Each number is 128 + 32 x the weight over the matrix's rms, rounded and kept within 0 to 255. Layers, rows and columns count from 0. Numbers have three digits each.

# gate: layer 6 MLP gate, 192x64, rms 0.221, rows 67-133, columns 0-63
# up: layer 6 MLP up, 192x64, rms 0.195, rows 67-133, columns 0-63
# down: layer 6 MLP down (transposed), 192x64, rms 0.125, rows 67-132, columns 0-63
gate67:078130133104084090163071107104112156144145142123109133194114130113143119083085133094120121188092138220134110124124127159111127152189187191054119152157136094118162119138141175119173147080100106
up67:105084169111117156156124118138169174069132180141084169076065097081118096143056114119106105071131104099071147071148093165158126154105089130146106116109159101132129131126140161150156132104105064
down67:106115087140117194080087111101118096079137142052108099095088177124118165113129142066111064100155122141092084150182087112097103137109075147099163173075158145142158111047122122089107104095141105
gate68:078116133108130118134110107079089122129141136078105142146117109141093139111089130108128161162092126158113165134162189112209116155115083115082121092166106093125156163145173157173169176140146140
up68:094168096113194133097139232110113157128175123196117089135069129089134078142159084117155127121106125128092161127143106168110115109088116131135106130132110160157166101129152098189144175142085094
down68:148123094140197119093138074138159161109123122126150116083141098117139119113163164096078157137138124142144086158083125100076134122105110113124135127164122142116018118119087155111088082075143124
gate69:137126169097056095117143099088111133131165082115146088162103109104060157091133169228117177132167149126128115112110119091145152143102147101139126214115171131113115133102134137089115137097116107
up69:113118095073190093084181167115165096125149139120196162147091125187133118129103119067166127116112114184132117098162162086135134109167108175143149155113119137121167165113128134152082107083116134
down69:151114055139207131180094148183122155105152160160114157114155185183201132140125127097113112114086111105124123130120170171181146178114114142096144098176119126140081103142153135122178074128127096
gate70:129061168079145111089083173151161109157106123168097074106168161045128143113133113123154087156111141150143144100108138111093119140125131127153117113125122143153116140150117114109134100149106195
up70:137128153113188138166146119115209086099092134116112147156158147120109122083094142112121085149090171141153161058116141162094161173141067085133093096119164181097135173140118137122168129122122137
down70:121137155127131127132184111123185162102158187142187172129192130073147107161135129110133130138105106111097135108095160134048112159138081069130170102149096094161097137151112141126189170143141138
gate71:096117146061118111146118086113104085099181153125110109131186107119120120140127101113148123123068122147169116131106112093168109166093205095115106125161108135101178147120118121108119108164149152
up71:111150146115111133160118128166172139109176183091145104152120144107123161126118099075149146135143113196065101125095082086187146101144192110144179089109026153081127139106056152166169145116134135
down71:039071124107113123117121100121130162091156119128127091102109133062145127111100156075108057129188115172138124162128105069113109131150161130123075140081106151109144184137071146135129082152186165
gate72:102163181119097194159120162072102119119199008111173077098091092136140145086085219112044108163156102156101078119151046131088069113018140205174180048103134158151141154070068089172145082171051105
up72:071171206182098122165132176150129128117179083178120138125146112138126125136139145128075104097153074127122073125176090104133118126057141199163183066139154128150117141109101071162114100151133144
down72:118077030090133099078130074159166128119097163129133107118163167148132136129128074134203133138073157123148222137097210148109147101170094084090096182131086153061114113151139153069121157094189074
gate73:131097151150133172117076118176038163127152106131074151156147097134120105129103127131144151138095153121137159112143105147138160104101151156090125055114113145143117144124140141112126127097132076
up73:157053135047110071111100147170153162115160143079102144097131116101170146089137085127119126154115083149089068059156169110137164121154116131142089114138126138090105113170082103130180049172146119
down73:151052141121152066154090177191087103134125153119099157166131115094208184110133115101047094153097099141116108090171121124159137126129121148144134168138117106113159160157111108114135139169102080
gate74:145171104127164166131128095111150138076135088080176113085096121127129087099136160117071180158104100155166112109143145089086093126115111119059123144070183143157164096095212119085169171120080064
up74:078083038136096118128134141129085144139118090116112167143090098147133104136154145104121116117098121164131105214134103089150131118108112097119132063059137139110178113159181093119165149153098093
down74:174106150134121169138133111176119087199127144150102079111048115132109115113158158130152140112101128125129086115085127089135120145142130110166194177120143088121103134088161104092106077091140122
gate75:161080081119153144127113129098124104137099255056179139096088164151114170116094130126117051108112109110115010090157108123159166140131126148135177067135122076156203078162141080083255134141104143
up75:141118087169196108157135120169098119121176119120157135124057115152041067079138132163115163092150118097131147110166152117132120098135166141088039114168157135120104132111132150143133101132110120
down75:134168112129094116112147110133178159174102096187100067100188121094237131168142145073148133154156156131121199143059150130156135145140093123098184126081108171128140157135127140155148135079169150
gate76:109154146127121156132119139160168110088135130127173088088110110103147133138102131101133119136115120142089124097117082154157132194138137143125070155127130070126104071125056113113140154110141133
up76:130131110146154118142190130147114131136069103128150097062057142160117109099112143150111148108108126118121130154167136099149156165087128160141059115125114153133127086170114111090143118114117144
down76:155137127121157139144140166144088119150133149148101197165139091149105119122167149176167177136140139146187133158125141105137134065129147067081177116110150170170142190112164166152077122132082129
gate77:184154132149132098113197118097056141136159128119191218177129152125146150079076209146133128168120167167131160120156123107134103172122107140095172139147105081163137103151154063107106137135109144
up77:097104140138065090096116150169129172088081120154091115133171110062116132155177120141115151082167107070130123064093106136092096140146136119116174057146096148112147168106173123161155077079115149
down77:114123105105162101095126116147143115191172077166156089171151100115115155088114150145167132146091100145158161165182139112123154132099135166173086084104109143117033143150099103173104130163189145
gate78:137058118149145180119053102120095143144121121101170170130142177110106136102095082089123136199109142164153068141112098135123147106127150147068165118075115092157104143174109119132129091106129155
up78:131171149123099072174063141113082084185134130165131137122181088139115122160137083102208146143148177124157147123178117154110125119091123130148114155068141144126096112117089139112154112145161118
down78:117107099135103118126081172122138185159115142106180108144217111104116140095161092155164116193090117151157153183125088110160155089159120099086124082130099101114168168159145139144127128125121112
gate79:083142136150162102139174091141122153145091166088087157072167124078072094076133102084151122101142128133102012126153167097154132157053160145164109179107131078139144167128206101146151156061099152
up79:096161135090118133136079116167097127098118147096126185133189122147122106064112145196196156169146144096139109154082113164078089135171163193114131114143130075196080142102139129135142131199088126
down79:115135104134145123072165130129156181183109133088122111169143166080088176121064132092149115193184129144119126082112147169136068168140088147151156162167113100111046161129139133186095164122141139
gate80:161140137107100168122079091118113144113144113097122198144123165131141109112131130099134120139142133168119163158146150182114163194144064162148124133046129143114158136102147169101151125165097112
up80:184144134143054162152122153115167158119147147130161115105121125159099136148200147114133149123171159143116100136170144154117094081134118100111050131140093157078144119117141140173140117084061094
down80:096097186110134038140090167186078131127074149098132155145162143135120149148072138105152122141120065155115116057139134124113081169121129134110181178177110154100132103115092122109120120108149143
gate81:129102141084175172124113122179122076157116132177124161109132124119122075158098109150115134153151126100133083090129114130127157105140121152125090090068125120145142176137183109096120125152109117
up81:132143107101113129131126146121126149188177109069152160137147102180081153112127138162125084126119142120128147144126179171106130091096098083109139146107101126140202089161106087140077113108105140
down81:145154100158131118143136129123129164118139104054132112126147059124123149144201205158122142101114134161205195151115145105081149114112107112071130113161109139124141139135149170133102139108086143
gate82:147105101069141119072133121117086138151083128085182131089176158153082112099127144112128077166085122151109109142127141133134119129142193123159109094088168185089231079135072131111188094169135117
up82:124170113135136138100178138092153151102091152112221084164183112101163171087188182138137134088141090124146148081131177112136100134144189059176186184123118120103138146146153113151135135097121169
down82:154175157150069096121083111136170113120136164122048147106110143109163077158153106125145139133143197151144169148106158083091135144152232102137136070079122089162120134173150168087109140125164164
gate83:164178148118172138150183130111148104097163150166153155134183123138109172162159083111149125072132099155172180142138084096122136130142134123124172136159182108077157106190123132166153148093091113
up83:133100169053149129170138066112103154141121213111132109160151098094119178054103146106140112137159107137131128141091099089167110106143159198093175159159069109133131151140109120102104101158058142
down83:148112140148162109145110070171164129154178135160130166092145155060175112094098142110143155149067122142154147137139126080051097097194148076158109162145097148137109132146091208112140144130159162
gate84:133104122124162108109167187174111081110166139127130088146129140126104134131148182130118089174115139104121120139183140144109120162084141169119122163152108145170112122125175141092189119118082155
up84:178118091169168101135083203107159127089086125168115152145131106113164131163138081173105131074099110141157118126128115200168130098122134110128215074125086121167135125112143133076137123086085146
down84:106126119135056143068114077178152118107153127079141090138132120131125120090115157077119170180140124160107206133159185083130092183128093150088099196185138133117086107111168141150162132144139120
gate85:123112122118125159076136141104097141131123149136183139178099158111117150125090166148130124186108048159128134149137098139083033128081107172149120126111126157131182147132131153158158132130065126
up85:178177077148110166090159116106107136164175134100136137126119095155130205125102151165119094120162154110155159124115137097131132168139157146110157135125159127087134172081166095116103105166093132
down85:133111128152176123150136109182142172097127105110141141159229148147090120068137167111142180163116151194124129105117133106158139117130123104126166038101140102171126108121149169129141162123114132
gate86:129137095128182150136081086129123080106095139138071135089168137091126089085176098085129065123100124120212185108158132142164082099121111142138128126178126170096163117102160119203175175138142155
up86:085104143137128107176138097173131078122161075096129124157133114107186081135134131115140146189041086197101134138168116145075142123133166124093104084064136107129081137157161132109146186141161178
down86:103158117162169173185115106167183082130110139118120154110130152106095087096210129076156117193070066130184191127130089157111135082138100165087137147146128201143143158112120130171116170186177153
gate87:156152151094130132121129136186164119097123121132143135074096116115124134161133099170108129167159094124088131171106179131125132174142149136085130124122104123139137104156133120100099154137112105
up87:147176107090172092160134142127131092143113164128129112095106136144093135152131164110115066168092105115093120187136119133153096174170196176156124152151144153161132127092135090070140111151130087
down87:140098151157100158103114124135073149143122145117120126173125118140140092127169159149162177102143129125142121108128089091142136062103102107144145114120114117172115159080115188140159094140083147
gate88:095142134163109123113097119129109113132134108121120103054111111137107125154130138105135086123163126103128102109135175133141125092074161105104146155071118093144136163144146109128150117156136086
up88:139144134122116122098137088119109156108112100107143121156111092103112185125162116144130147080115124145137116120097083121169090133186032139143137088192114136157140181103120115133147131109129170
down88:085122121138146101128095101130148143104125151116116118067104165174098100147113131071133060174167160115099127104143149108122122161104158118097145132101141096109123107130105107100139092141165097
gate89:186121131065128160150131143123103112123140131123109115161112126130111141146127110110083130183069132148107097119135132185118088200176134141119111151091119153154157126123102099098139164079118145
up89:142128160104117149133167142137087107086108107087144146132091128111085110145097124137126113152105128119145126192072087145125165131098145108077158104105087182174111161129111119096106100102132181
down89:112164105133099167131135143135176149159127173136115133114125082130082061110172157155122151098141106111165186196100140118115162079109146108174134101110072126142074186130152188151081097163132188
gate90:173143192134177139090084104168108131161136093176120033113136114089119101173159125144063124165130142163107091082145100124134108118077094161106141122107168126147112123106133109141075107154143156
up90:086144126060107144134084126133090121180102093176124157157112173133066063125147094137146098106121118141110087149112115164124065151093154147085148143112159148127127118128137096138106159165121106
down90:130145152138114145169142173135092072112168129184053147177160086133149102107142130107139114125141128161099119116107105156132119135128094162152188087107154162168096140145176132136103114162080158
gate91:135089112115123126113113118194084135093148096173159119149116124101113142106103143136116123096146113125125140078097093131159106153125114117095073170072110107203125115173180105114136128122177113
up91:108159096127101122148093162081075093138142105139111086091100118175118105143090148121108093136174151086116128093121098113142131122134123143103139092072124101086155099126101154146141145087135156
down91:132132120129146157134100140132146054123115118157137200129150083131126124129160130172123166146102122103177136137155068161111135099109113143206125163099144163117099120124159151103162155103093163
gate92:112079124184133153101076083124102144084085151132179100148153152159147136087074108151067101175086099151106128095150169109180141117117110162067103118159138141094122140132158111064209145120166180
up92:143128097136153151100129146125148120120115166131139141123075120076095116120129162137163143155161162115159159079113053070161073140138155083103078154112139112138125070161123121224106125148090141
down92:111124135092061132081170120139115098162084164112188174150116107098107120092220147128120164085135137120134167136112106118160143106086153091188190098060093168178147083106143107121127139148102115
gate93:129127123110159133165163101150117093149082089128138111167140148107156174118157112169172109189084153063161069087139079109138137112155128146105173071172126128127112077121087152131138105159127127
up93:101154142179181112132153092131113117170171135160139147139129161131087108117135100102109182137084137120111133119080140129088108177081116132158113082169088162145120102114080098088103063135118143
down93:151115129113173133078125153165133093173161119163113141152139141052110147119121084169152146156107129061095114138156100147145156084163140150170153132115145135111117093113161119132116145068052107
gate94:147093123086129202064093113199112115116112066152064111142114160156131086087154154117071153174146196120120149157210115092134090107080141113140109117111137173158112125116083126142143163131124136
up94:131114120069191161095104116160161114146073077141052097118086183093086163067187120154100104148147107113146112189146114095117198133038159150102126117158166140098148111108127132132153086124159177
down94:166101141097146095109119071140134184092178094131078163101124164052097073114113197109138031135111121107143101135108120084155170134112065113143096119113071084105097118114094106148105182123164147
gate95:166072107087122136131121104171091103079142166102151154093136119174136118076133141120151072115092109181118106108145082137199145161161072121148117133207153071149133056138163137093128068139119144
up95:178096123064059069160152055186126121102114164107149095113168147136167135102117123064105149105123136118124148100176116132155056076136112149175077131124127141155101163150109154064159143146163164
down95:130169148108164155070093114038144131113146176079151148121147193109146122104127175118166085177168119121151099147124096124161127168136139150072095106111097055152075088141119145158128081153124130
gate96:133135125232128085156100111128102148135146090141145161123133151138142107091130136120157124109114147116083165125155163138129135142103132155167158134178123108103161136136078149169174163204151132
up96:126129139075102162119125154144161108146132142139106131123141109124158166150109117108093105129108159150177125130119077143115135141133126094044126079099097179147098115135183128108109139073105148
down96:108171090169144103174130120118126139167138115122125103139073144138103119139128130130150106080153080092072130127174154144118130135117115142125109149153128086092193149137061126133141145163172130
gate97:178089133127097128076107155178104177132117120185106086158185131166130103126160129132081100098069167094097130168124102137152127094075139204139127083137134102119162135112134125131144104126091106
up97:140122162205093104099117048098125135102121151094133099133159106079148059130147167204112120123059104092129128131132161149148102075147180132137168141168131131162037148078186124100124152093121161
down97:135169161193144152071063102163151117113141134086112050139173135126135128133187121142131164076147123104103210209052104115084194118071211155074143145116117141121131166111115134114131111101104120
gate98:144096127133173148171087105065114124096119127133119119169124119192111115143120105092159165098137108128131177160155132096124084161181128157151128085076174151151142111155150124134179115142102117
up98:100065127123121141125153150178166144141112076125137185127124113174128130091073083090170111177144096140111106091132161147171132135138128136136153116111039090121132123161073160128171198102110165
down98:191162189130111157198168141130144129179081118158126105118154103144074155106142153099136085124142088088174155103113120070156095103113150113109140142157149131142142159099171138161136124100094157
gate99:181131109099064114161143128115171050189125105127135164088085095103136113147105157137163166188103160108149096117153130141112101141092146137138127087122170201081197182154129164135107156085115098
up99:167174116122206097143130147083172132074107164104194105168122104146118140113126179149114193107072163165149129077129078081100144129102127075152141138124112125161143145170147117129125179112082143
down99:130146136148191134111102144192114171102159129150113095116075161162152158133169087121112121114169067148125139122103141161166107121176104128089175190165126080184059108113160102113164096181106164
gate100:135079196118091155117206090111108169076094090134115145176157171104184173095127198098142162090132173143146061131132100168138112116119115079151135109103161080120147111140143064100109118142140137
up100:190145115129122106125107154094184114154117192131098134057106156176173164148174148111153133155112159149101104146064122103120166174108144091183141173155192051164115137115115092102107133137200118
down100:132092129086162102134099164094173124156199080119092089095058104151110078158146146138130152070105164142132095145145184127070234162079140103089127178108108136141139125095092150153103167130130086
gate101:175192115167083130066167102088115140178123106107161116115058212147117143130061150116123141187119145142077133112134127103132121113082102086230103167106163093163148116078157086079155158124101165
up101:151124049155103210189137130145121145084138179099111065144155159136113121070099194088152120150175145112206175143163148162118086104112153221141140138117127212167107152111092052106094103139071124
down101:125127186122116072120179158140098136120073106064197164174122124121132143188165143183114152140098182150070087127122121123212214115120164062103150068144077119118185139172142162146106165119121094
gate102:128080156136090144092131094088085107096108080078085104162146128090128133158115143090136137174104123187163065130063120146194161098131209117110151111150169103150135150134155171087105075091122113
up102:069098158139118119095137131199109139140112116186114149090144132114098102174101161120144109108146043143185109134159120139138138113139147082114133122138134115087143168098116045162125122120118074
down102:129120149123110149052125072184123143108164145117100129105153146109091081115106119173131140165129022126098090135147148120126109110161158137100089153163172106099117207104168123122129169102150091
gate103:144106124119102124106124131130109167160134140138115145116134185122118140160120128099144159139112165135164166161119190112174139079126135089152104142111080174104166200074140137131101156185112131
up103:180106098121186144149119146075143120152119147119187133116158142115125136115105156124104172159091188064141180137094113171193105189127163106176119144143115160143098166078100127175129116136097156
down103:102091126118133087099149120153127157158146116099127165115061122116137118103119109031153109128185150140136082097133127114144179087161143098086184073112137100073115118142103129144094106088138128
gate104:182164098173112110084089023121134045167146141147112120162114141130169098079129132091108106141072206110104098080146151126062127098121111138149172127103244088116129179178183147151127083122161082
up104:122156095083123136126102111089148110098163225165114172118146104105110082113092137054171103089095145093177148142198154108148107092106143085140145113119122157072145101072071124161141116097195078
down104:140134114099057144136167159070122092145057097163133126149168067128095067078114163069154133150098141122149148148099147155168106124135094088222150041115140121091167117130152121112102163148161145
gate105:132167144107123155091131173102106130149108152178142085131079123141060114160099148125165117096132077075141144076101098119134126153142152116123098156095165124102151134092195134127110133123044127
up105:135120082124111151148171168142116091109128126097114118146106148171215132151176114116114132141098185068120123144120080105157134144098113128135117096100183156167106097137128088157126018103176084
down105:107158187153135121111140098113106164110176108152113146116197108135093146101091184167116168145130088174121143113127154129090130151077191130115161122140108094119160185122110139042072184144106147
gate106:176172071134109139122128146091150140153117183178137081168118168194104092097058102201117122116141158122086144045147051147122036110174114119178114184092105077126141115113113047090179187194140108
up106:127135136145159131147150067114102143194110199108145204140126134190152168094150218076121155148106165143123171100155191130137106137118073128167082097140147131084133085200141143186120137199136155
down106:133177087175109152179130128114124108076072105154121132120172125113210114118095064116173056115087090110163125080116170076166153140179084093151185104130135097184171134137119117140085156126125121
gate107:144157115196131079134107120110101088054109119142147146121119114133078132095092149114106179165126123144070122085138122141065156130159121130172176176114144124137151126093071127143151076148096121
up107:103151145072126051151128048146122121148151145108138115109148119091129139076174130115154157145076129121137091088143181134136120170090142175161125136102121170126152076114076122128101084192172128
down107:127118154159087121118130187083146108116100172151129121139197131131091139138123078144102157093127153160147101128114188159201135132150098088109119070189131115119094118148159093098154117106156116
gate108:128154126108117142049140124161166093133171118151182137070107124090112194087153129112123134152117132096202123095079200098145131117156165165126133119083135108106172159136167151077154081099137074
up108:111096160140110160163120142091066112113109138122116070097137161142164133124069175148115137123072072080156183173071138142149070122181172090198100133088049115169112075138180088100151117161185115
down108:123088139088147166126107147198214144130134081077115068135044129097085177119108085144132200076114104137123204130112118100039134120105149114090200103104125096139142137126115107118175147136108153
gate109:142167130140156163110116071086119142160129142151143073099134151131131184031074128027158141135096173157105133136123097130112146156127135154177129116119154113157085166135172114112136084171137151
up109:187135161123097148087138066122130117131183105089159096120098127092140123120125118176111171172135133080123146137176096105060119127145134130090152140186147125180104113161107124171098095095133169
down109:094104139110102102125067132087100139092134122133086142126089100116161056241164120092112130098178115110147130131119125114133084153166099141097182108111144093138086079116136101121175141110136128
gate110:148113086133139148150107143113099149169131121116127154114089117162168135139084079100122100151110151112022143066160150161151131143114169141092112102152158081108120160153091091132185129160138126
up110:114078068117148117135151155078120137085065134082143158122098137095107122085150148146150185168144142120079090102150087135096103111131160123132130103080122102118179111152089111120122106123126164
down110:140192142080095131129149098153135151087090178113181115151195165104134109138183194146179154119147097111160179153115103073123120136155122127171122131096071139107092156113199110115110141134146166
gate111:175077176117086181135071099093103086092126206121152099138122155103124194150133075145143067157097140183113125030154136125167090194170090126126095137082088100179098050096117108157177109115138137
up111:140136111114125099159170157154081050174096111137124132131100127148203184089081183094154117151152176123157134194149175138085115141148102132101148128170106193112166141171095174094098154115056124
down111:108140144096057099168105121148125121152173091100125123121137161179152143102127179168123092120109137164151153119145055091135131134135175137082028195156160060148164113154128168132127148134078179
gate112:206098102137140146081092171096101099159147126112127088140125134106088143072116109092081069114162179108142113150130129120118171072173181154181118078161123126162098104125114106083094152107147120
up112:094131101130210053095149112136120104124099122080152149096143099114084107095170063121191116117153180151091116152127059128082091178097103114104158140139176093166137133135181136147059138126128118
down112:148107115119168140168134096133143198100162119102125203078084174120089105147097105132140112121199080084062092150136102132127112149108136076136126112156070157151146092147067137108117060089081093
gate113:116133215142231151135053149114102086109156169151080125095205198097125157194130088134116104104174211191137144146106161100149159144118170098158173130138116108076130164040121135118137107079162148
up113:111103114130110177215128105149127160043146189083178130131124142097107098069073164097131157119135136147100162172098096130122138079140124178152196166110073195137149054124141151135158151187063102
down113:091093117154145165091116111179153135184112120063103116119125096147045118098099137086145139143145102090176130162084116109193119143096124196092180067144066108134053125110144126072170095214067183
gate114:165164119159110122140166107098100131100122118166119102135147111073097139125155164165130154114085108192174120160126113111169108128114158164163139148166110115107147131094099159131150108126152147
up114:140159057141124117132120126109127060125153138162054122171113107150107077120155106118166138144133136130133035144176187125132126101147212155141138167159082124145102152141158137147180116135128138
down114:141105121148167065131173168129163126172095127174129107079116110071064083144166113100156121101147141139150072150127153154084092114171118119104105154111143158113094159098073180146134118111191168
gate115:121127121216133094073154078073117158056086148130101082151153208099101118146142115183175141118129090156200137100152108102200107159169090134179084102101132143156119062144174113167086206142074059
up115:074151153088152108168196128153114144119092071154124123143067134160118121137090127079100107145121134134110154068116096200202149139090144125079106155111129135177118093158132128111080164114034156
down115:077134172114072103125163161081161127159077127156148101083132090137133157167173119072150112122149140160114158095117126156098212109144149158137193155133121089182143156136117180089161132133135200
gate116:124155133165142123150182087195127142105131109122148144141181180117181165084137081103105111075101133159065127117107135138171089112181129179109137112140207060061080101125210117118118146136110179
up116:165107158146112129149154103123151077124123107141124097114096189080127203144125107077051108128171103190166079136129161184137165152144062114086149112144098149175110112124122113136143146162127166
down116:134104104168115162086167117063083102139116132154152129102217147140098139125116116118129120177134047156118095182158111151096157068177097104150150185103108108177114031157083150099149158142142104
gate117:171146139137171099145081191115160111145105125158169113143134149137112114124097115157166134081107145105098121135122104155155135137133150159161122172076145194114148160116176156127131097070112133
up117:095169168156107118157102110091140151083111158122096140123085171151117088123116212132126181098108115117074173102155155102175122150130123155118087106077154113107132123101122120128097177166158083
down117:143127116117203066083093187133145144169163119113114104117059112159138167123139115117124116166158149089118106153155104113106128087114140123084117123129098133092101172166167192144140038120106114
gate118:171089156139106134125115141113180135058143076140152165137134131151112141080083107148131097145102075118071107097181139158086220147153196106105093143075170090091153104085161153094092140110152106
up118:160112101188169104111154095110192135096098107147112134139140155099116062211099159200105116168139170139104158087059133096146162082128163170155160082147146155073163135134116079115088151109142113
down118:121109127092155082080113062101116131132143093149120143118122124097174181083105106135155128122124129153112094140186163122060097159175140082115119170061134159139101119116097169172150127087174064
gate119:130105140157123165086126114127143084085081056179140150109121173118105111125128143178059093071136145110088101168101168107134136128117150115128118144127175128123151133084080115141137148086100123
up119:103143100164046112110140153107102187164163145131087175107191141120117097092166089097097116213157083123143080120140114131102138178145153185153101143149136156117142113119072050089129142150127110
down119:139059148167121106121160087105110100102129072135114173103135194096117139143121020104116121084121106121083133117147181177146059128148187105178061103147151131139110085124119131140165130118175088
gate120:132129081120132130160117145152136151154163142103139132113086146129151143106109144080122089115140140197100106072195155054142133185062106069087090149133101107165134062159134181111094135153089120
up120:165170117178087110107174155195127154158119081173162118153134093159139126133124063133105096213101134127164121076129124105100130122135130114157183133183080129132172114117172201160141134124130153
down120:107158124111075124092076143164084135151168170164141174077083178132179186141158127145154142119090171140103151121179138074194159142111116142110103114109105118136091072139106097113121104108105095
gate121:149136176174166072140096096131085182130109113153074097044136106089142141087091084179153125142165151107145042142138117113109106163157235106174139124185148111156110124120151167177132128125113124
up121:069161154080123070078132104098108187108122146132185137139101175135159144163212147126122140131140179087164089150177127114130022077158195091119095100148180085151156164117170138105143109168128132
down121:127160090085158082116134104048144159078142157091126203128068138114139118170129199137097097130101195094147105156177118103109078152181128113127030080110060113155134148172088158146131096098087100
gate122:135199123105161135121171091137141067137139163106113082095139146144108129082093141096125164153157121123082147128158123163115178135146160061134118130104101183109154068109155126144128126109118089
up122:209166119152209141138089097100131167169126105109127125140128121136108143098175120147141131051165161099148161149121136165166094107147148136150159086173142139140157107107085153134128117122115140
down122:124149110113103132125153127136113138120121108144098143118118144146128171134117098101166132124104092149079053105103139099141160150083159109108107165105120087184151101145159063119133163158163097
gate123:201097129132124092175129159111118179114107129077120067155125157130118167150139154105109084100134193111095116108123100150155144118141149095101141201145113127123202174137106122143159167096088100
up123:170123128132125126065134083089105170086127080102113159106134115087081137090095143135082223149167115139097192115119123093177196073145147128109134141146179129136084119117120090127097151112130148
down123:116115138104128102168116155181086082157118159112150054147134139155155176139185136165098067119096110100166109109154156189069090152124179137087128142151083138113222134111117209153142124146115127
gate124:134167136100132084145135128148118135148139066139163112147101155136074151157111138120122128110111110170148119142104124141116165105178118143103128153129137156153126114119134121112121127133128140
up124:132163134094125050164103099166117133140135100173105125152107179145064180159093141111090123143083100157123093148125131179129152125214118149129136107096167161103199127120122073117124124144142114
down124:153135133141125162067151155090157137129112139104148106125144079092133077125145119150175150132134133116167162147118112068121116112103121111101148098128131134151094154138153146142129147123082165
gate125:088159116153113142124116073119115078096112106150099172125085204115140134114154126103094135117129169157110083117139103171083146083103107151102058168139108099181178112080164101118163145105099157
up125:145155109142203126138131159142139109104120179122106101192165123197114098153105180110153175106111115136107140096097111110156232120046129116127102087104065134079106085114138041165082130188145139
down125:133145115110113158122138193155140133183087121139171103164193018093104144126176158199160166128134129187140148132136152143134113117115097139099196056139127165145144146150158168137100147120165123
gate126:153129104091113139126119083117076100150140151131177126106120161151095135123193126098123047133132130162158079079189126103113141174123141071080115158131132158100155158125135116157123088132135117
up126:120131101154146164133114134128135078122165156127131087185084118112159124176125104116150140075129081136143078204133195118126141151098104024123105176116125118111160146074119148117104167127096128
down126:150128133132148130159091131078134121140125116120082167073119150108100093080160127130099119076143125100095152071104060137083101104174181117138084202093142131174154138168075103134138118131137132
gate127:116094052126143108135120134155107113082174138144159123134116111192163191085152126063075110186137091165113169149111146158155139166123128164180128117132121096141116145096129131096129123172126141
up127:174169150122124098060139155149093159126159111138079047105108111110111156161119135117173186164145154090145145137148143136073114102157166121111093206152170097122113177081123139137130139188113114
down127:129111116144147141088149087146146133165136139105093094087143142133142158119130130136113108120129163102189080096094150096066154146104131156095150153140132159121139092136135210102065162070090140
gate128:118096119131140125164122094128114093128134128111142127120098136122105125092156092144120133130150152076139094176163095136124083125092144138098138134163091076150119113152138115162141065137131023
up128:108125146126077123113165095060084118083100146127180157097149173115057134144154149151133124169128170082134130123154177093145132137088173133089114137131099150136181181123118090156081066131096141
down128:129127154120080122111101134168136116136164160173074116165115125127144130130103051127144111113147085158150106121143098185143143124152094121240130089149148126152052114165131135092144162115164175
gate129:130130136138150144120091094180157129141155047112123172108104163088183089134084090158106118216137176162109104123157176149128120041131113126109145136079099116085117122075126137104182103058120175
up129:161113134163173150133143160112131110129090112074166167084094174098058112120125171195119161115136132083151141113186122107147154099091145097120141104115127154145192082053110075127081067110070126
down129:142135167129136138141146113070122155119113191122132129126217133138118142110119170131147114078157119108139144126146133149118124197111146109134075143168171097198212136174087117166097243214106143
gate130:127161119146163190095154123129057178134111186131183139180124138215125165109102176111102083052111123182096173094118169155144120195148136136145151150112203141167092111106201117092099165113111141
up130:154163125108088121138132096122133108081118151110153082172118154124131078098105093210123137126156093132150113137129077117147182113139095116161169124096119169112079121023167137120093169094141124
down130:108122144147132200165134080189103201120140132142138145129092075130165113191131174105131138116125170088128119108156178129114135176110126123140150089141139108161125075131136139207100116119073120
gate131:166042117167098147155121135132109134117101111139107165158182109074140118110101073166089169133154180098153142140135126188097174126113121147073096124082108141179115151153139139173155174121126161
up131:147072099141118118133167134134200114134105077095167081101100123076161141091136147126125118128075118112117125156018140162079136118134133152132108128172141148149153122062068116171107172108143088
down131:101113081165143073107144113091105122111099110100128112101117149170107139142142177078143067145083151133159121139108126082187190146156189122092166141139110096097193106077132166102147089111131117
gate132:167103088094079088107098149141126101131155139089095155140135120100147122072095162119102116110159078149128113164137137149148100111132095121076088128109157150113194115163122116098194122158124124
up132:148101081101108109104108147142072114157173183125163125123101080118155125139142161151044108135157107176120204108105111097193154117067135125137095099106093119145132122155103149077170099172148095
down132:090142124129118081122087142065175141135094132129120116144102099115121138116128105126185135163117152118146117141138096075034118102150154129084169106157094125171049188165112107120124111162146123
gate133:137118144075151108108099089124075059117145091194158163120100152111127109182072159118128094114122134128085077127138171205096091134144134159156104120149144147116089158127124118133196128124172079
up133:102115113130076188140148112123079144135118065183144159136130155092114142151130124108149109177123089059120120078170126116076140067104138195100058158159187171085126163076115207112121139103128104